Weights of a small GPT-style language model, trained from scratch on English Wikipedia.
Size: 10 layers, width 128, MLP 512 GELU, 2.77M parameters.
Architecture: rotary positions, biases, untied embeddings, attention and MLP in parallel.
Training: a variant of SOAP for these matrices, 100M tokens.
Each number is 128 + 32 x the weight over its row's rms, rounded and kept within 0 to 255. Layers, rows and columns count from 0. The size above them is the row's rms in percent of the matrix's.

# layer 4 MLP down (transposed), 512x128, rms 0.309, rows 76-102, columns 0-127
size [ 95 108  93  92 103 100  94 101 108 112  86 103 102  82 106 102 100  97 100  93 100 112 102  96 104  99  92]
[[119 157  99 135 160 150 145 159 118 203 145 127 167 149 170 128  81 101 114  87 160  66 148 157 151 166 122 141 150  93 149 170 141 169 122 148 113 171 145 138 155 125 163 102 148 138 113  87 211  59  85 107 170 153 170 143  82 104 123  78  97  50 135  85 111 145 126 120 129 144 162 126 105  96 127 124 115  71 156 102 147  41 145 127 105  87  89 103 130 111 144 133 161 148  81 180 121  89  98 131 199 129 109 119 140 109 132  57 127 192 164 145 152 114  94 168 113  81  88 144 151 115 159 115 145 117 115 117]
 [ 98 106 187 109 128 191 174  63 142 105 122 169 134 128 118 139 125 150 123 100 170 109 149 133 144 121 108 167 110 117 130 114  97  90 156 175 143 131 101  92 102 110 111 116 143  78 147 188 144 149  74 113 112 129 101 132 119 130  95 115 192  88 123  58  95  53 127 195 125 128 104 108 130 102 111 157 162 102 112 156 137 117  76 153 169 139  76 129 110  47 155  56 135 122 136 111 125 116 149 111 105 139  83  85 125 153 159  69 105 198 150 161 113 155 111 154 143 132 126  60 160 173  74  99 147 171 174 117]
 [ 83 104 154  82 179 161 155 110 135 127 124 147 193 177 104 123  61  84  71  82 133  84 123 148 141 117 181 149 113 105 115 146 167 157 175 129 141 127 113 168 162 159  83 143 105 181 134 137 148 115  87 135 150 134 108  77 147 136 149 187 131 136 119 109 108 122 120 162 140 104 162 154 177 111 148 104 195 117 174 137 161 132 173 134  89 110 106 147 149 101 101 144 134  68 149 155 133 168 173 179 116  81  87 105 140 137 114  12  70 123 120 170 122  74 165 136 114  91 133 161 175 106 136 152 117 132 102 101]
 [178 158  91 152  70  88 158 184 130 121 177 109 131 125 107 115 111 164 149 148 121 120 104  96 121 164 144 103 167 169 167 143 141  83 205 190  87 145 142  52  69 152 135 148 187  99 146 143 146 133 157 117 148 146 117 136  93 166 164 171  62 159  92 142 123 112 160 118  91  79  91 114 132 126 163 144 148  75 159 160 114 118 148 163 115 183 157 171 197 112  93 124 116 144 165 119  96 150 130 169 192 145 169 122  71  74 126 148 129 131 146  79 141 125 166  90 104 129 147 118 136 124  85 154 144  96 142  88]
 [149 129 107 133 140 165 191  89 113  99 153 167 154 153 135 108  67 118 129  88 110 168 144 153 171 120 125 122 137 108 117 128 111 140 137 137 111 140 148 122  77 136  75 144 100 180  87 128 166 151 118  87 155 139 150 137 129 156  94 150  64 149 100 131 200 108  48  98 179 166 135  66 111 141 115 162 151  67 128 155 158 131  99 169 111 150  68 157 131  95 131 210 149 141 121 116 122 158 136 102 161  76 162 161  93 119 167 115 211  96 117  88 125  88 197 114 154 165 121 105 158 150 103 122  59 139 144 147]
 [141 169  66 130 110 107 104 156 102  99 120 161 132 202 136 129 157 179  93 116 168 109 115 176 105 107 112 164 173 138  69  89 171 186  89 162 157 109 153 113 123 108 141 132 120  27  66 177  52 154 128 172 167 103 152 171 107 112 129 158  85 141 129 128 145 143 137 151 135 136  95 110 198 104 172 134 161 165 134 107 119 105 143 133 128 157  58 174 136 152 106 141 193 147 136 117 108 138  73 122 153  84 123 172 149 102 153 116 103 153  77 147 160 126 122 147 102 103 136 164 190 129 104  82 112 117 125 133]
 [141 159 121 108  82 173 137 100 143 158  92  82 163 166  33 154 126 161 147 121  87 138  99  81 160  92 145  83 122 156  87 148 139 144 115 175 128  97 135 129 138 134 105  92  85  79 112 158  78 133 143 169 186 141 104 170 129 114 157 129 179 100 132 125 166 107 126 160 131  74  82  82 117  91 134 148 120 145  44 133  68 142 139 103  92 129 106 167 120 175 143 140 183 109 151 136 131 126 186 141 133 109  71 101 131 103  97 183 116 115 113 123  89 186  83 136  64 114 137 182 180 121 120 162 126 106 153 163]
 [136 118 124  80 134 101 114 155 154 157 119 129 120 156 139 128 109 159 135 131 137 143 145 134 113 235 151 121  86  99 120  95 166 139 130 158 103 117 153 133 120  98 103 132  87 176 138 203 101 100 135 121  93 110 166 143 184  94 149  94  85 157  95  90  98 164  75  98 176 180 179 101 111 151 180 119 136 111 109 106 131 154 147 150 138 103  96 139 156 114  88  71  89  99 137 118 143 143  78 150 176 116  54 164 127  97 122 135 184 114  76 147 156 159 162 123 121  77 105  51  52 104 175 114  97 149 126  82]
 [161 111 116 144 168 145 143 154 104 149 158  88 175  99 112 127 191 145 137  84 117 125  94 123  79 118 156  64 111 135 189 111 158  99 153  95 139 156  70 151 140  34 106 129 153 147 153 118 104  77 103  83 171  89 168 171 128 138  89 130 173  44 196 134 136 112 159 129 140 122 164 124 194 154 158 156 105 114 159  68 135 121 115 121 103 156 166 135 127 161 124 120 128 122 138 130  58 175 124 136 130 131 117 111 130  61 143  96 123 109 125 130 119  58  75  87 122 156 106 115  87 155 153 111 127 114  96  59]
 [ 96 131 147 132 102 134  86 148  69 139  66 129 131 139 141 157 129  99  91 104 150 103 143 122 108  84 144  78 103 141 115  98 147 148 106  92  82 136 149  68 140 172 109 133 102 111  77  75  83 136 192 158 114 108  99 161  97 108 135 117  76 170 141 110 177 119  84 132 151 129 173 107 184  95 135 146 154 174 119 113 158 161 128 166 101  74  93 157 149 166 116 117  84 147 111 111 138 102 120 151 135 107 134 102 139  79 115 111 107 125 126 191 108 105 182  92 138 112 211  76 169  84  91 159  56 181  69 168]
 [138 110 108 149 118  86 145  87 105 125 121  80  91 189  93 120 129 185 130 133  99  91 141 106 120 192 141 109 134 114  90 130 169  87 157 166 102  75 143  71 111 116  86 102 140 155 101 159  88 120 176 139 161 148 118 138 138 113 150  87 158 121  80 163 102  98  96 108 135 184  89  99 156 145  84  90 113 118 125 142  97 163 126 178 122 151 130 169 144 142 118  86 112 113 161 131  99  45 152 142 210  88 114  97 152 146 175 135  78 198  62  92 172  82 175  85 128 122 128 184 135 144 146 120 135  81 155 120]
 [127 109 207 150 121 173  57 122 152 129 126 122 148 138 149 133 107 124 153 159 113  41 127 114  82  99  83 198 128 105 111  88 164 141  81 138 125 196  81 124 100 156  82 142 120 127 141 139 132  98 130 184 153 128 154 137 153 180 187 166 161 100 100 171 145 179  85 112 144  57 127 109 119  89  83 163  77  92 129 146 160 152 111 128 149 103 143  75 112 134 119 112 183 181 160  78 152  70 140  80 118 114 122 161 109 131 139 131  86  62 125 152 186 141 139 119 105 106 168 110 152 125 143  97 146 112 138 120]
 [155 112 157 118 123 122 177 141 140 132  98 114 136  95  94  82 194 151  95 100 121 118 138 106 161 128 194 159  87 131 123 109 127 159 165 136 107  70  89 214  90 116 157 157  85 133 138 121  96 135 105 139 134 168 142 137 147 113 152  78 122 143 132 103 121 133 155 115  95 156  97  88 139 145 107 197 149 133  99 118 126 136 119 153 121 125  84  57  59 224 127 135 109 169 165 105 181  89 103 122 144 106 195 151 181 201  76  99 125 170 134  75 131 123 165 103  97 105  81 101  93 127 151 102 141 159 110 152]
 [100 125 104  56 193 102  71  79 192 140 116 143 189 130 187 188 109 147 102 105 154 135 115 152 132 167 135 111 105 142  72  91 115 182  91 148 116  91 177 140  90 120 110 114  84  73 125 192 130 148  43 150 153 107 141 170  94 109 123  96 140 125  96 134  82 148 132 147 173  79  98 146 120 127 144 151  92 106 101 140  67 146 150 150 178 119 155 145 121 146  93 182 103 154  96 123 136 182 122 127 155 122 174 119 131 102 158 165  98 159  99 116 133 166  67 133 130 168 148 137 103  99 112 125  85  99  85 137]
 [213 115 132 113 141  99 158 156 145 163 122 206 141 116 132  75 168 144 105 133 132  99 102 128  84 112 189 149  90 140 143 121 129 142 114 150  92 194 137  89  96 108 149 127 105 104 132 109  67 130  67 141 171 113 128 110 160 160  94 171 134  98  93 100 124 118 116 147 199 132 123 168 152 167  85 121 126 123 138 131  54 214 106 124 171 155 100 126 181 144 150  89 188 184 103 108 127 140 115 160 140 148 105 104 177 113 100 156 177 185  84 154  96 156 124 109 171 116 137 161 111 147 122  84 178 136 133  91]
 [125 132 152 145 152  98 151 187 136 146 122 143 144 193  79 109 136  97 109  45 102 237 167 120 180 129 141  93 139 145  84 107 130 132 100 151  70 100 129 109 127  95 166  90 110 126 159  85 131 108 133 131 169 113 166 161 126 142 206 129 161  82  92 139 161 165 119 134 112  94  62  95 144 131 151 109  79 146 133 166 124 159 157  95 124 124 170 114 127 126 149 109 182 153 144 145 140 171 141 129  85 112 210 157 123 146 125 158 136  79  88 156  91  98 100  76 177  99 146 124 101 164  78  94 120 156 146 139]
 [141 188  83  97 115 118  95 116 124 121 178 132 190 184 118  98 102 115 134 172 122 111 106  98  86 132 175 157 167 111 163 126 102 183  73 111  46  83 123 133  92 131 166 173 121  70 158 124 140 167 107 138 120  94 129 149  66 153 184 150 142 110 147 141  82 161 176  91 158  89 148 150 161 145 110 182 158 136 125 122 142 137 109 169 108  90 127 110 108 132 138 143 100 108 134 105  74 115 104  90 127 162  91  97 147  73 106  83 184 109  89 204 109 140 110  72  82  77 168 147 142 101 131 169 121 138 119 146]
 [154 105 145  96 156 158 140 136 113 140 102  82 154 164 121 132 143 143 150 170 130  69  92 139 191 163 174 125  96 121  36  91 138 149  93 174 123 142 115  86  92 108 151 141 153 155 124 133 185 122 121 108 117 147 105 146  81 132 116 120 172 102 172 105  57  69 144 181 122 116 160 168 157  95 148 135 169 114 138 151 146 136  81 113 129 133 135 131 109  86  91 163 106 141 127 123 134 135 105  81  82 138 231 111 175 117 153 124 124 129 119 156  84 170 124 119 192  86  89  58 155 124 143 159 172  73  74 126]
 [158  79 159  92 153 134 102  92 129  68 147 110  93 176 116  74  93 130 104 149 100 255 112 142  89 138 128 105 129  89 163 108 123 136  81 138 135 130 149 163 101  89 112  36 155 172 127 128  72 145 109 136 156 124 106  94 116 127 108 145 148 138 159  95 133  81 129  97 139 146 139  86 118 119 164 148 172 119  95  79 121 133 126 171  99 142 133 116 173 103 153 149 174 134 106 109 109 126 108 110 123 168  70 137 138 119 159 102 102 128 149  61 142  61 173  77 118 167 115 175 116 104  87 160 204 128 154 134]
 [144 106  82 103 101 127 140 130 170  82 105  84 160 125 128 130 157 131 117 136 132 144 145 117 134  92 114 197 162 124 146 128 123 150 102 165  72  77  70 158 139 116  69 101 105 150 126 157 100 147 145 121  87 166 132  99 126 154 166 195  76 136  57 138 123  52 104 137  99 178 165  72 163 136 111 187 134  98 178 129 137  72 152 117 145 163 132 179 176  98  87 108 150  89 159 118 148 113 106 175  78 185 162 145  80  84 130 142 132 123 139  99 164 123 176 128 139 168  74 156 163 136  89  85 161 115 135 157]
 [155 143 196 128 118 134  66 187 144 137  41 145  90 104 146 199 124  62 127 157 135 118 115 168 189  92 129 141 100 176 151 187 152 121 126  91 108 144 150 136 148 153 126 164  83 109 145 126  77 175 138 140 119 119 105 114 179 137  71  89 162 107 112 150 146 111 105 144 162  90 102 177 153  96 150  81 163 118 133  96 129 122 122 124  99 147 105 115 165  99 127  93 200 123  87  80 192 176  88 143 165 127 100  83  73 144 133  92  81 108  98 132  85 158  95 125 123 124 130 136 168 126  91 106 140 141 147  82]
 [118 130  94 129 134 111 125 152 112  65 167 166  97 105 171 157 116  99  52 142  98 108 134 165 109  49 113 125  80 141 146 130 135 117 104 172 112  63  78 146 121 138 154 142 160  51  67 138 109 171 149 141  52 140 120 108 135 109 138 110 154 154 126 114 201  76 111 135  98 138  92 148  76 158 154 170 140 155 148 174 169 154 117 158 126 145  66 121 149 166  81 189 106 121 110 124 141 123 155 150 172 138 184 115 104 149 101 122 151  88 150  83 138  71  90 117 122 135 128 121  82 173 110 122 154 103 115  65]
 [100 156 107 104  86 150 125 106 105 100 112  75 187 183 137 118 143  87  99 141 188 124  93  74 180 209 124 151 142 147 121 116 156 183  69 177 114  95 108 198  71  71 164 116 116  97 157  95 153  94 139 152 155 118  90 168 129  70 139 120 118 141 161 136 106  81 108 137 128 137 133 188 106 159 127 142 140 126  91 117 125 110 160 125 101 127 102 209 123 146 118 124  88 112 103 170 139 139 144 135 144 143 111 124 154 130 103 168  52 175  77  62 169 143 130 129 121  99 118 102 107 150 188 152  91 123  94 133]
 [101 158 116 131 106  98 140 151  84 120  98 179 188 113 159  94  60 119  93  55  87  97 102 160 117 129 104 138 100 164 105 119 104 155 139  76 111 117 141  87  93 160 161  49 141  94 147 139 114 157 110 140 138 123 103 113  95 156 162 171 187 111 105 158 114 138 107 183  84 109 124 108 124 102 137 152 173  90  52 117  43 165 161 132 148  95 119 114 100 134 108 101 169 142 122 139 183 133 111 123 124  96 176 140 140 115 137 150 138 224  93 114 126 117  68 116 126 130 164 111 152 131 173 172 131 197 136 107]
 [123 127 101 142 141 157 119 160  90 144 138 113 154 121  87 158 188 144 219 109 104 108 190 149 135 191 139 123  68  87  99  89 154 112 169  83 122 163 107 121 162 110  93 141 132 162 148  90 129 141 131  95 128 114 159  91 160 157 122 154 127 156 146 113  68 137  45 167 100 120 110 152 173  92 157 142 149 114 109  95 132 104 108 157 140 105 173 149 123 107 160 165 118 102 181  72 100  93 103 153 127 135 114  96 169 169 138 124  96 220 151 134 134 130 138 123 186  76 140  55 151  72 124 159 112 146  84 164]
 [ 86 189 103 138  94  92 187 144  59 125 109  74  67 156 140 130  98 173 143 119 114 157  82 118  98  77 104 121 123 129  97 114  70 133 111 202 125  83 128  87 105 160 110 106 141 121 127 102 161  65 150  96 148 148 115 152 123 161 127 123 158 148 120 122  96 120 163 153 109 117  81 206  73  96  98 116 135 139 139  93  62 111 136 109 117  98  89 128 102 221 134 130 148 108  97 165 131  86 131 131  48 110 166 148 148 138 187 113 126 138 102  86 118  95 134 130 122 114 162 116  77  77 127 157 164 135 116 166]
 [125 171 123 112  86 125 120 150 145 159 122 170 150  97  77 159 159 138 137 105  73 176 141 160  52  85  92  89 106  95 151 117 127  71 161 139 142 173 167 130 153 138 152 140 120 146  80 216  92 135 118 145 205 130  87 117 123 137 153 158 175  74 143 143  58 137 112 151 129 157 148 127 147  85 175 176 182 153 122  82 128 123  78 108 151 143 112 117 180 120 123 136 136  80 134 179 131 125 101  96  96  73 139 127 106 101 129 117 146 122 197 172 115 168 113 129  92 159 169 188 109 105 175 132 154 101 127 161]]
# layer 4 MLP up, 512x128, rms 0.314, rows 77-103, columns 0-127
size [101  90  93 106  95  93  99 105 103  96 101  99 104 103  96  95 104  98 101 101 110 104 101 103  97  95  92]
[[143  94  54 200 125 182 123  76 161 135 157  72 141 158 109 135 144 140 108 157 130 148 136  50 134 140 120 133 186 178 152  78 132 122 105  94 111  80 151 122 108  85 136 158 132  72  89 180 144 102 106 102 149 106 172 130  94 112 176 101 132 135  90 120 127  60 111 143 133 156 141  98 128 137 150 106 154 109 123 188 144 166 111 158 159 122  79 119  87 116 176 176 156 104 139 153 143 155 153 111 187 129  69 167 177  98 115 103 134 162 130 131 104  87  97 125 132 119 154 151  82  80  76 214 124 128 103 116]
 [106 125  64 174  88 170 135 188 173  87 134  88 156 103 140 144 152 121 219 162 136 132 137  89 178 110 113 128  87 120 162 123 108 131  99 107 181 148 110 116 174 115 106 177 107  99  88 141 132  88 129 170 211  98 147 145 151 168  89  99 123 111 153 163 131  68 156  94 147 100 174 153 158 164 126 204 108 165 141 119  99 151 133 146 186 181 119 175 103 102 142 108 142 133 143 131 153 196 126 107 122 119  93 149 192  99 113 134 128 103 116 126 143 164  89 127 112 147 151 150 108 106 182 169  65 129 159 143]
 [184  91 136  77 150 111 164 130 104 143 146 136 105  73 166 113 120 199 129 158 174 135 145  90  89 150 120 104 156  74  77 172  86 111 124 135 234 179 119 108  75 148 127  99 140 128 106 117 203 139  94 139 110  86 119 133 123 115 109 124 178  44  81 127 176 118 109 177  96 142 132 134 153 111 145 135 117 112 155 147 160  60 179 131 137 145 148  68 163 137  97 132 116 149 150 134 127 152  85 130 159 123 117 162 145 138 139 161 138 127 144 146 115 158 115  89  75 139 163 131  74 135 158 179 126 149  97  56]
 [134 169 196 158 178  65 115 135 103 121 117 118 104 122 166 146 132 157 132 155  98 124 156 153 111 172 151 143 166 118 186  78 117  70 131  69 153 150  60 186 186 107 136  92 145  98 115 145 142 170 113 117 142 185 110  72 120 116 136 100 150 138 108 152 106 129 117 152 149 115  87 129 144 152 103  84 120 146 204 185  94 110  89 130 118 148  51  99 112 195 176 139 156  88 101 122 174 106 109 120 133 143  98 135 115 130 166  89  63 160 180 135 113  94 142 166 164 130 148 162 132 137  80 165 162 127  90 113]
 [141 102 108 187  66 152 158 183  83 159 133 185 160 150 136 106 100 110 172  82 110 134 102 127 135 112 147 123 144 112 142  97 134  81  78 114 147 141 120 107 135  99  63 129  87 123 141 163 142  56 139 157 107 106 119 120 162 134  53 119 110 129 111 119 146  76 106 144  62  99  93 107 107 184 126 136  94 112 190 124  80  75 141 147 130 136 176 165 113 163 148 183 151 144 154 170 163 171 145 153 132 110  87  91 132 107 205 159 141 114 140 129 147 110 193 143 141 160 148  55 142 160 174 138 139 123  88 178]
 [100 175 111 103 106 101  88 103 162 117 152 192  80 166 138 157 155 141 140 130 130 106  84 124 117 128 118 118  81 151 148 117  60 165 203 126 201 217 142  93 121  82 116  67 156 120 110 126 140  82 172  93 166 152 130  80 144 189 149 137 127 138 145 154  79 118 173 141  78 141 107 105 114  66 144 118 122 158 148 168 143 151 123  86 107 127 171 139  96 152 147 121 114 173 177  99 149 131 133 115 101  74 132 100 156 115  93 157 140  85 169 134 117  73 120 103 143  71  92 101 163 169 144 152 162 166  91 141]
 [125 131 106 127 125 110 120 117 163  87 122 108 104 150 143 167  93 126 120 134  68 124 172  52  61 151 115 117 181 129 161 116  93 172  69 133 121 176 129 154 110 125  91 149  95 134 117 108 131 144 101 137 160  73 165 113 159 139  76 101 139 151  87 105 110 169 151  89 175 146 138 161  84 134 155  87 119 118  98 121 110  67 161  61 163 195 112 108 169 104 136 133 164 138 124 167 164 178 174 123 145 113  84 204  53 168 106 140 165  89 105 140  90 172 145 108 112  97 133  90  81 121 119 109 171 171 129  96]
 [173 125 152 176  99 150 149  96 156  95 126 110  90 183  99 130 116 140  80 136 177  89 128 110  94  99 144  73  80 134 144 140 139 137 123 202  93 114 135  94  57 104 139 105 142 115 143 153 145 141 145 162 178  67 129 160  99 111  81  90 121 158 188  90 144 124 107 141 107 147 128 142 103 132 141 179 175 187 108 135 172  63 130  77 126  93 165 113  61 113 164 160 147 126 135 105 177 115 133 128 161 185 119 174  99 146 140 139 181 107 147 104 149 114 121  94 211  91  95 125  91 146 136 121 116  69 153  81]
 [149 107 100 134 113 137  80 125 122 158 153 148 150 138 138 110  72 134 119 108  82 138 156  88 152 157 128 110 179 123 135 154 158 119 113 108 138  57 193  68 167 144  91 153 162 129 193 121 120 118  72 146 169 114  65  30 163 152 206 131  83 157 116 135 148 162 158  99 136 140 138 134 107 144 103 158 106 117  88 107  82  79 128 120  81 118 125 133 108 109 123 126  95 120 163 148 151 198 131 135  95  90 146  75 155  92 146 114 123  85 122 135 123 121 157 126  92 180 147 179 118  67  90 150 165 184 143 189]
 [146 125  87 195 142  99 129 111 144  79 123 202 160  83 128 166  72 129  89 131 122 160 126 115 116 128  87 108 132 147  74 112 120 123  95 138  80 119  68 155 109 108 136  97 114  94 187 153 172 136 138 130 131 131 132  99  90 162  99 131 114 105 114 130 130 124 113 166  72 102 145 118 124 111  95 114 153 108 103 142  96 142 143 129  84 181  88 108 171 160 155 112 136 183 145 119 210 137  87  85 110 180 147 189 148 136 113 120 124  38  93 154 109 114  82 124  68 131  95 139  75 103 168 215 109 160 130 167]
 [168 142  78  88 141 118 142 144 190 108 197 128 144  95 113 135 122 160 142  79  94 170 112 136  80 156 100  76 114 131 144 105 145 143  89  79 125  85 124 124 118 130  81 107  96 117 138 154  88 101 148 117 204 119 129  86 117 134 134 147 126 146 176 146 184 103 156 142 162 149 122 189 110 102 157  86 148 130 154 114 114 151 127 191 109 130 183 117  48 142  87 100  92 165 100 169 117  70 128 107 134 192 111  85 131 140 152 131 119 117 117 106 130  47 163  68 143 140 137 157 138 146 173 153  89  44 137 156]
 [120  90 122  68  52 141 124 176  26 141 120 151 109  88 108 151 109 111 112 151 143 107 104 151 130 196 145 126  67 120 147  74 163  98 243  96 108 110 156 113 140 159  79 163 160 144 128  89  91 120 122 130 113 121 133  88  67 156 151 102 128 114 103 166 139 150 117 164 141 164 151 140  40 162 132 102 170 140 144 136 142  86 113 107 189 165 179  92  77 136 134 112 140 134 120 172 114 128 138 107 112 183 158  95 145 142 170 133 131 147 121 114 178 109 148 112  93  96 152 136 111 170 126 145 106 116 151 133]
 [124 106 111 218  97  79 155 196 120 153 125 117 130 123 139  74 119 108 167 108 135  98 140  96 213 107  63 143 116 115 102 126 145 133 118 166 128 168 118  86  94  71 113 111 120 164  76 133  99 105 124  91 115 186 164 139 172 115 138 125 209 130 118 175 154 135 168 139  85 131  39  86  83 114 185  84 149 169  99 122 133 154 140 104 148 143 175 111 117 115 116 121 106 153 104 138 124 201 145 109 156 118 140 138 143 116 137 129 168 121  93 121 154 159 204 114 136  83 156  89 157 105 148 169 121 164 117 142]
 [136  58 137 118 125 104 120 121  70 126 133 116 134 151 158 121 184 119 159  86 136 116 131 150 212 113 122 114 135 170  53 117 133 149 111  96 153  90 103 205  95 101 126 151 165 182  72 173 114 134 102 113 110 132  63  95  86 178 154 126 105  95  94 155 134 156 125 158 140  96 111 162 120  76 130 172  64 103 124 105 149 161 124 167  65 139  89  74 162 102 132  66 145 114 186 134  95  90  95 158  87 138  91  80 124 135  91 129 126 124 125 168 144 103 160 186 159 123 100 119  95 134 160 121 162 120  95 160]
 [112 120 203 133 124 125 175  87 122 181 155 121 178 115 143 159 106 115 130 111  78 118 115 140 102 135  88 148 126 132 125 152 119  83  67 110  82  81 121 128 136 129 133 136 123 148 137 119  94 159 150 147 114 114  98 118 164 119 138 152  74  58 151 112 116 102 118 124 187  72 143 161 141 182 139  86 183 210 135 140 156  73 104 105 110 188 117  70 118 142 105 124 113  90  64  96 125 129 153 121 141 165 170 119  72 123 137 116 154 176 151 112 169 133 187 104 150  58 149 155 119  67 200 129 102 171  90 128]
 [ 87 103 109  86 121 128 149 171 168 151 100 146 169 110 140 119 158 114 141 136 149 157 170  93 126 166 122 122  94 114 135 168 113 121 133 136 131 168 102 145 106 176 184 109  94 223 150 162 120 109  79 107 182 120 199 194  90 131 133 156 137  90 176 156  39 130 152 147 150 107 114 115 103 117 206  79 142  90  93 127  88 118 150  71 127 126 115 111 132 146 120 109 134 117 122 107 145 119 141 188 143 159  86 136 127 219 130 178  98 106  86 148  79 123 125 122 105 119 145 141 104 121 137 173 145 157 162  53]
 [107 162 141 137  54 164 120 160 113 117 137  94 120 166 105  94 142 125  86  89  76 111  85 131 165  74 109 113 134  92 172 163 134 135 188 103 148 170 129 152 140 110 158 143 133 102  95 120  83 122 161 135 188 164 153 100 148 103 135 105  95  93 130 101 222 156  90  95 129 158 123 155 129 145 188 120 137 168 112 150 161 151 144 105  97 119 122 118 164  92 146 149 184 129 154 114 142 115  71  84  65 116 135 120 174 116 106  93 209 158 156 142 135 139 118  60 181 120  80  75 181  94 121 150 116 144 180 104]
 [124 129 119 103 162 150 127 188 111 134 165 155 136  64 102  95  92  90 106  85 111  81 140 175 199 136 103  99 132  79  88 117 138 164 122 134 140 118 170 126 107 191 114 179 118 140 199 235 126  87 172 114 107 151 170 147 191 119  70 138 120 144 149 103  56 137 148 151 143 168 141 129  73 143 114 101 108 130  72 147 134 136 152 114 149  84 108 114 149 114  94 145 121 115 112 128 169 109 156 184 128 139 182 123 133 146 147  85  84  81 112 170 135  94  84 101  94 107  80 133 144 143 121 127 118 145  82 167]
 [134 160 146 106 147 162 142 156 160 185 130 161  46 141 122 148 112 143 151  77 101 140  67 109  97 158 176 128 150  80 110 120 148  62 132 170 136 154 144  82 150 102 142 147 129 132 158 167 146  98 104 104 127  97 154 115 134 136 105 170  97 134 151 108 100 128 182 176 162  77  87 145  90 131 168  98 131 161 144 123 196 145 122 167 118 133  85 118 140  89 135 134 222 115 163 172 123 102 110  63  66 157 108 129 135 137 109 167 100 107 101  79 100 143  87 120 177 142 160  96 130 118 110 190  42 140 146 129]
 [129 139  93  87 177 126 117 141 151 144  98 146 112 146  84 110 143  53 160 132 148 129 106 144  51 154 131 119  63 162 141 129  69 124  93 115  82 136 117 124 154 119  88 103  99 135 127 163 166 137 153  88 101 128 139 133 133 112  99 120  86 135 136 119 170 125 203  67 132 136 124 147 199 100 123 151 130 179 190 130 141 144 112 105 108 141 127 170 106 146 181 130 119 152 110 141 100 170  84 184  78 171 155 200 170 159 159 134 163  95 150  93 136 107 159  92 111 154 109 127 121  30 129 184 159  71 147 148]
 [128 165 109  70 113 173 156 105 158 123 104 129 199 189 113 131  61  99 162 164 105 191 135 131 126 122 111 108  86 157 126 143  97 101  95 178 103 155  74 139 160 114 103  75 141 137 187  69 108 233  87 166 101 138  92 136 144 141 160 132 123 130  98 147 126  84 102 126  74 161 115 122 174 123 119 102 210 128 116 158  72 157 132 116  92 116 187 132 129 145 153 134  81 102 109 113 141 102 155 109 158 167 199 163 142 129 151 110 151  90 108 189 140 129 173 143 125 122 120 169 109 149 134 114 142 137 123 104]
 [158  52 117 126 188 166 163 159 150 201 177  85 161 108 166 109 119 109 132 109 125 133 141 118  82 111  50 153 136 161  94 111 109 164 165 125  96 148 161 127 111 134 155 134  63 151 143 169 114 214 160 154 134 143 163 148  88 190 141 115 113  97 128  74 109 191  87  89 188 146 203  90 183 134 172 140 116 168 156  95 131 155  95 103 110  90 155 124 126 139 123 141 136 102 128 114  96 107 130 112  99 138 116 124 125 106 135 127 196  90 149 103  89 151 114 117 165 125 130 190  98  92 145 108 134 123  83 124]
 [163 166 101 184 130 118 178 167 148 115 140  79  80 121 138 114 142 125 129  90 115 127 121  63  93 119 117 126 125 129 135 102 140  94 145 153  67 158  81 128 199 113 127 107 120 161 120  78 106 226 170 127  86  80 123 158  89 127 185 167  84 154 123  81 128 149 147 111 165 155  95 141 107 138  76 177 127 142  78 172 141  82 157 152 113  86 121 106 148 136 108 116 104 175 159  82 106 122 164 182 169 159 117 126 141 134 125 119 143 122 119 114 146 109 196 117 114 123  81 165 110 125  67 157 157  55  98  77]
 [122 111 121 123  89  96 164 141 109 167 149 150 101 157 166  97 133 102 144 149 148 181  77 124  97  95  58 164 114 100 111  77 155 112 119 178 189 143 131 154 130 165 154  95 107 132 111 111 119 103 137 166 106 146 103 155 159 121 146 136 112 145 126 169 112 107 159 109 136 121  65  83 159  98 163  89  78  67 207 171 158 141 138  90  91  79 121  60 175 139 136 156 171 145  92 129 104  97 114  67 171  90 115 164 182  74 152 165 173  91 124 168 130 150  89 131 167 129  97 147  93 140 114 125 173 180 109 154]
 [104 161 163 134 107 181 161 135 146 117 193  93 107 123  87  84 177 140  96 141 114 128 169 151 120  86 161 127 130 132 121  94 113 138 102 114 132  97 148 134  76 189  84 189  70 104  92 156  93  86 197 115 172 149 119 104  87 112 148 104  77 145 125  90 113  99 122 147 154 165  96 118 106 124 139 103  72 107 179  92 129 132 114  82  77 159  80 149 129  95  98 143 166 181 151  71 105 121  89 102  94 129 196  89 123 116 128 149 101  86 162 134 208 103 117 127 127 125 166 174 154 136 137 142 117 194 172 141]
 [124 126 116 109 111  88 128  56 130 164 147  92 102 161 174 109 116  91 141 176 137 117 147 150 151 176 161  39 140 175 140 103  35 117 123 157  69  91 122 161 126 150 137 146 167 118 136 129 146 104 123 127 186 174 211  77 181 182 172 132 149  82 139 194 156 144 181 126  84 146 115 112  99 129 202 108 118 168 108  88  89 127 141  77 136  94 138 128 125 172 100 135 116 157 100 154 125 124  84  93 108 100 150  96 154 131  81 132 124 145 128  95 140 117 176 150 155 123 163 126 139 140 110 160 100 112 140 167]
 [ 95  75 160 120 101 165 175  68 149 133 121 109 157 128  84 152 106 128  70 117 181 115  88 125 166 133 118  86 130 107 166 135  77 107 108  80 111 106 135 101 109 147 101 174 132 115 180 112  55 136 179 189 114  72 137 134 141 209  96 131 121 144 151  75 115 120 173  77 126 106 143 122 200 140 103 128  76  86 143 186 123 151 121 155  93 153  83 129  82 145 135 139 169 118 160 205 157 132 123 123 117 113 111 103  81 100 105 129 131 159 162 123 112 162  87 145 152  99 156 163 198 157 146 114 148  83 131 133]]